Each number is 128 + 24 x the weight over its row's rms, rounded and kept within 0 to 255. Layers, rows and columns count from 0. Numbers have three digits each. The size before them is the row's rms in percent of the matrix's.

# up: layer 10 MLP up, 512x128, rms 0.196, rows 20-44, columns 0-127
# down: layer 10 MLP down (transposed), 512x128, rms 0.196, rows 20-43, columns 0-127
up20 112:129144108151118112126140153124112130117101131121121114175144127108108160165129169167141155117184132132114164134157128106165128129166151181132144115127138118195110102165123150194170139124129099147127074133118125133144141112137195141114128143110103124087152130137108148103140132079137158118143163111133133180157091136139139124161130129108107134104116112144098130109107123130105114175120
down20 103:092109116168110165129136159117097131093130104117151126157137128140096169162144162135165083166161203170124160172172104137099117136131100121094120130145089139140093116159152174133142136139121151136155140121146123163126121131108104139121129138095156125148113129112117117115113097100122127112142123095129156124109092110155102109130100151146124119179150134095080135087165106138131127115116
up21 104:121115106141100134129147158111118130137104122106095160099132076121111106104101147089141125149128153151104078079143133145125132125107096088102091143121140153187122115106126161163157162122143114125108102137149145160138169107140083155086144174144127132138160093137144123127096108123143142111134160121089107120173162165100134089144087142149140103126120128156107120123127153087155159143145
down21 105:139187102121123131099081153131126114124109118090091122129127121109153138095125152128066129174078110145116093144131139088137170144121119148131151136148154088122109139088138091137118148098162173117116133103126153134157133141135139144110156143101126165106104125105100114088128130118108120117144144183143126151096140108110066146071108128132076147132126177132137130152135144106119117106136
up22 086:141135154183114104106133172108133117105127125116135147146110148106096148129144145133125132165105111129157072112113123178118130119124129136135108096126154128119095145149163120139155121137094125088144111098095159184079150109128125112099086118131146106116148101119152078142146174114101130124132134119104090156127155150152140114117120094109081101119133127100140174139086150072158172120139
down22 086:125121163106145120130111152130069112131119149080150125134113171107146112138131157142142120105113123133103093130145147134112174128150129111151115127141161134059113145115157125100126147166075132132154133109156174127136149109092114132158112100091139113117135122139179103113120142136168133109112144106094123092118157111155088157144146075100078128096130155184135116135139121103086107125112
up23 088:105126117110143118161169154114122075087098124123134078115119124094120118088157155112132110152153147143133104146166152118145116130156103106114158115131147136186073128109080152124114117148161133136104124138086127113139158125151128170118153167161141155120156097126192087146073099119083149110128125114096131107132141160130132103136128140119099117154102152170132132118129129135147152155118
down23 091:154145124120149144095132114138139153117110116132126100121133086158126135124136091139180103125099175151136121139121144079121150125130132123148098155174093166181092141150164135129155102130119113140132158121121108120107085097106146140141175153143165146134099182149127101121129137159136076112159155088154131102099182172141129105105127153143098145130106135094119121155133115150130147110172
up24 103:136178109088153131153131124140128189113117185113135110112124105123154136159098117121128115143100147099150103085132141195151150089142154090108102169086140124106130145124144116122085084136149116114144143135124122122173140147107122113131119157072125103146130157104154116140100174129133135130125149095152143105128150133147140130110136202110158118122143105120111142145124143130162131172109
down24 100:102138142151127118144134153126131120162145105161168135152154119148119107075126141090135132098139111107078131138179139162148102139141127147107131132117113140129157108090159156126165114131084116137121149088119133086117143103147155148109113150099139144148128129150161103140141095168110116099145136125145098131125103111156146085142115107118069184163171124142138101158164101172091126155162
up25 104:102108127135140116136084124083135137139125137102118072200132103092175161146082148133134119142108099129145167127136115129086163118168120113142194092120122133134151107128100142158104108138107133155118126094168116142146132084162148158136120101141129106116114095127098096104144108149147131126168142119136142114118136123169134126146091128122145105124158121109128113151090185139170136152130
down25 105:142141137156124112078094111135133126124128089134131078098118122110155146165124109133134128096147152096113136150108112126123124142098074130150153108095159098116113171137084126097137153146165145131125142109116142114122074100132121099113131137132147122140155139129121099181110117097144125145097113083149133148081121117173130183153108122115155150154158119137109139051141123084090114124138
up26 099:185130165111159114094182130118086089123136149119120118128126137118104148078104138133160142166152130073111099126138135132124131131160149133120136118125119098164154144141127118167148112146147136176154062124138134102133106108149165130137126143079104117192163151141095120116169125093082153154155075113120152134137097132123153129094131099105114124131102132113131105136121110137147130137114
down26 104:122144129129152152115146171121136129082110127101146115100122117144106100141194110102103097140161120156140113144125117139143119105139151136166121154155128122112126127142117109107136144138139107108130161090112119135130115146161124143122070150097146106178123094126136112086172102132120139149129141172143157107138115105154105047155165127117065079108151159169128126120167111115111114113131
up27 106:178146177142095115114131076136133144105123152123128074138121111104143129116077108129119151120176124091121168126121161162151134086142159169120168141116130174103162157141169131112148132123149149113131083130096132097127150130125159157123117117118124135149121131161106119124126126130109158163119123166090121134148088114164091059138136122135143123141147106092169115108123129104154111115104
down27 103:163120077130121119140162094163102130127114073134115155120112164090135131163121139147114098131118113120111096119089123193095153109150133125138136157119156127089098140126111141123113129104168144062130114165160131113120117112151103098176135127141148102160121131123131133149065147094149105165132120103090119142162137084133119103156096101139175126162130127112133139101132136126103123110124
up28 104:150164162095122136118164154141115109096153151124113143082170109114127146118180152100157189118132131128150151163132142165114094137146130115121157145101129126127110169117102091106176124130118098141136057170159114114160102131148110128097100150115113157113118123133129065124144144138158153129153134152118125132151161140152119124156144133158121085078112113163137106147117144147130138135111
down28 119:133116151111138110113082139152088109121105143132078169117181106116123157139148089169132144121119108131166093154108128110097075150129097160113118125141085136151154120135074109134159155153118129141146131153148143142098092108166116095157133181135132123145114118090142135114148123099120148090161121138095148183136123097105105109142163143145106104140136141140137064119124123146107128135137
up29 107:151150109130113118116102121098130109153121142114109128090166128097144130094124124090115105145125149128132102115088142118143130142104109102117130118137112108150078146139127135103132147158141099118170108114083112141106188100140131151155121096128100036147151111120125123102081113097141112071120124103136138123172114144138119097100110159170128114118141090122119109121121158171167162099151
down29 101:124185094124112174169103145151113124153096133129119150094116175163118115149134118146038128176127133114127166173157101142117085089133173129162144101143134138113065121132138140124110145164120135138127127138090124159144135134109135155150098110123144143144135130132153179139139136149142136149143101080122149156113101122114113123108117147164149087147152121128154140120106129153128119145127
up30 099:099108141142148131152117105120111147158135136129135134144118169130163144132109131117145124131168091156179121162162111144098088153143090167133131110138133104166108143179145124149136131115147140066159172095119123182156124076119139098134108100198102109115121133150118152104106167152173127127104111100138109138145142100150113128119116141157136119092133149117088130147132116090117120096126
down30 096:081134154144154150174131160138122168144137132095110161125152119162138138102144149136121104160137099120157153144164129132127109159136100162136125156151144143142114163128132132167111157150148162140140128163114145122149092160129139160112096153163117103119082119193143108108142121153148131146159148074118086137151147108138147138142181110133085125157120163087105173141134148126089112125129
up31 106:113118077120077115089101139110141104108119171150092128112125107141127101128166124132185122098138104143129106146154100117111100099149183137107154143133141151133148173131133139143157120112125113144135134126138132112122130116161193099159137134155104109117128142122185117075166133155115130156147130142135094146077155125121115131160159140093132132105125099183127110091095156156135128154115
down31 097:114112150132100107105124108104127180117133158138122149106120144168132149148128120143124124122152132088108092129176162115125069117136172162191137110133075145118153134128159093143127115152120119134142134127151111130121128143116137117103139165135129099196110096161136145116129112113115188147151135138154109075118106142140129099105122095157118152173116073097105140148110107119149160145123
up32 114:125120177117124114126154142103131126117110142093145108106129126132127111098131098111140127122100107162118133165116158125109162159111107109124153131115157131145145066170102130145153122125146124068108146137182149189135082145108156118151105088182155095134139085123155094110155112157110140107127138081165123100100134106105124124094160155117105124099092112142147104115140107113152099128133
down32 115:100159118109065128117127161126095103097176135097103147128146094137116154113114117144144098109137118132139087142121109147105135179142094068143061106158126199156120126144125120155123121151142145141128138136101093119124175129097115156133124133128117151105106143126134095091153096133103126143133126125130142151143094134103115107165148139148112114106130141094063121134125105178151118132124
up33 100:151082151142144114105105136139099168118127126073101164121121137103096101099109095110171128114114119144137110135083144167086136117121138165149093142104134153125164111118142103157131132101112141118109110114150121079113129125093099118133088103087113133156122107122118136090161118102144159076128128126149127111152111150139176106169119173145078109125167155132167129126118165133153129104152
down33 101:092120152117133076096174138131094127134129131101141107162134146092156145140154141096142107157154167164153126089120124141084146140116121116103075140120108171099119118088131140148111129132138163134125132078134110131124089083152109147122123118137175145102145096126086126118110095078160117125150141147076126081127147138129107165157108143153097094103130110125108132125148153088116111139119
up34 104:112142098147117128129141133138135101102116141094113127121088122089135121096146153134116123146156111095155142088093097148135091098095098079096086100141101160151135090092098167117144136128118108109137102150119152123128130152074137123143151164093103099102109088120121140155105131083127110125164126134113128096102169153123137160143122123143129116089156146162119110101150168116129080116078
down34 103:094146111145138100128098137116109119143142154114119144115110131102143129140157110122120141113147110089135121092147095137135096119123137096134117111165110109150128097104107152151129147126163091128106110089142121158143163123124113123119121103143028104165167139135182121070153140135165157126138136143099162157139132148115086117127131139104134066099124094111091098109162113109132146117162
up35 099:155137108075132140132121109131103084147097133097119103109157111130099107108116108140153115115144142065138145145157122158145145138132088109097103140098126147126179128124098119137154109095126163161144118120182116121152149148167102140125163122155133162135130113152172159119117122123123106128121131135120143138134202098145164133097140136106159129106099151191124130184108156120141123155101
down35 080:111131132165114115096100131108168142126145121152166133120155131108091144123110126140130142150137101134111117116154162130153099108135146094164150137086113116146096090122139148130125118174173098138109131095108137093134134117105160132134114131143064138147105157137116155120177153120072099133155123133181141111104136128104084095120106121120112172198126135115151102133116121127178159168138
up36 106:116150119141110122122132130132103105143132132151068118134110135099109134138161070105159143112154117075138153126129105120136182162090164134112127099125178150156128143165154162154126152174131135130172108151088094145145135118171102188143133155136109118114126091135133137160133142103100133074104131141106131127175133129117111125146123138148175127121098144133106125142137135177171137107129
down36 105:117143139122143144106138117127134099140147110122099094155164099144126063140137120080203088109120121110135109125133112121160056127160123100139122090139102146163106163122122143144109123114125154113110113099141138098161082147119144131117129129123119122104134121156180142079161117148128172118130106129108118145138138106125132132156168106107181131140124133121133158102127137186100136158172
up37 103:104143083154110136135087149151108161185139140131129111090128155069193127150137124125134139128120155135140105122102107137146117152153139095081135146143129101140139100135163138120114124131090146181109148112076148115087135098115152135144119152117126109134145133090096120084135113081127128130152134150099100100139153107121111111076135134129130077137130153111121077130101173127132133102104
down37 108:137115137117123101097104124143092067120162116141127130047107137108121121131143112130064107127114137149165138128152112112131114112113073082143107139165184131097095096167157132130103117116117120142141116141140152115122117127113128119149070129168115130094151120143134131105143133162141144145130105106133130113142144125103130084106171160148093083130140146175118100171112150121139126136152
up38 095:119127113108122121162147104129123129092121148104148135124108155113154185132128104119121099123105095153098164151137201122170119167104118130139165129125112103113146126131155139155140127161168123140154111140172078128155132101138105094111105094112139072119154118135140141128111164094096119104135072143142157124131137172099087130141138106100095131105083082116149132158128140139104112135143
down38 096:137113149133151132136079177156106127140168115074103068125106108119151087151110102110150136133173126117142130117111111129119178137141131121161117096149096139109142123142125127117140103130101124154115136117122123126137138139102127130116106133128107179118171081149124134101130128121100170163142160202173116128170128061082121124145151106111107122091130120145111153104159109125113123116114
up39 103:134172128089114120158092153129104135096152131115126091167157156132141138141114156117123140097153131070144093151162116145152141149111106140124136110146159077138100164159133130064067118147159147096104090134095126126148146113139107130114118130124108104142120122136110115122124139121163124105192106162120185068136174111133071137127109115127106136114126118143134124105126125132131132141149
down39 098:154148150178122118140096146134140135129126152126137134168084128138138126115128141101090140095097110142143129156118108089137123131143118098135134121083102106109111130075119128170149105138161098097069134162143158134122111133150117160097121126140123111126122108151110135103168172123085091164166138164121125077142142116103113159103140147124098131111114111094084130109174117111135186094110
up40 100:126142105143102106156131134147110107094103113128108123127100129127182089094108138160107114101139135150170133126090072129131148112119110072107185161169116152118113171128088109144164133099143162112089184110093140154147177118138143124098134156131087169114119145135132146105097087126127120137119130145145144131153107123121099136140145136113114130079080105152131105113124133139108115106135
down40 094:101145124133120123138120122129157161102131087103160149138138128149079118145112100139180134133160144128140081149162130094126107133140152137141150146149124121168125105139151107148125109092215133156105134137113104123145139146140137107091101162115119160108125118107090131117119149112202192132129116098144151111128109150117109154112104128148101117070095125127178103140143126143111104114132
up41 096:148107150172140118152128158159126077113114139132118140057108133122160101134136132118154131152130133119156151098104112160131087186109093128116172130102098189112164138123131125138139144162138119140105127123122082156102152145105123127080117178146094143115141117082118090172122135152124107118125141119113118116110148131094114122138117126138119145151124155137097068137170136104167114109139
down41 095:109131100104128141137125140136157092118116090151143156107110127181058064140148126118142159181138093124110162119144119143085169139153120094148121117188166136129133125125117153121125145170095130170089140130111151118158100153151143110121089141145112121100149169113141141102151123127166120130149119125132113146163101121139090115145178146122128095142146104108132144103138127124143127166163
up42 093:114103129150136188107104124084138089119142164136125114146123129102126098157110178158166116120125120095141163132156145087175116152134142111115121107142180165153133149097153115140123144124149100088133138155147125132105165178136135137123103120187144149126113151150130121124147113120091132119157110111072125120128131131114096127082159145131123084099137156142159151123106142073125150164118
down42 093:126136131120111118114115156118133131095127092156112145162124124130108125163106082113128116126121135126144151116125113139098150127127103086100123164157124112122148087113140126182112159129104097150132146173130088144115099134136182127167083140167133131089120154114121124099129116171121143128134096143113150090183119167103107113102112124144110168150129121121163099179145116164138075065131
up43 096:096173127159100113114113143155097102147134127148153105116153115125112113126119060099127096089157133104163184122177130139134111125146097112082120090158153179106125128097109141131132114156149113131112118110153125104164137139129156071160096094146112134134140156093085155105111134131108139114112076133142114090117118154075136104107109110140145094127136127139118104166141119116121131108137
down43 095:169122152087090120116096165097094138125088111181127144112058122163141136159123134115081142138148091141157188129155122083154132134174089121165098108164186104116086159151181147132116108137157112151100133122114123128116137128108134114164110110156142137141142097128124140141139139137125150153134108117142141129149107143146137103102113137144140146083116105126150136122108125096129123141127
up44 101:144109102156147152135114089095107142158137124083092131148142115119137066149181153101115109098157135138137077118114125125085103168143092117139129134090109103092148120132148126121093146117118146190126123140153134078145129141146143121141111138148170152142135076134091121112146116127125157117119169105124126147145129163132134119086116148166116115130117132166140132147150124052128102146120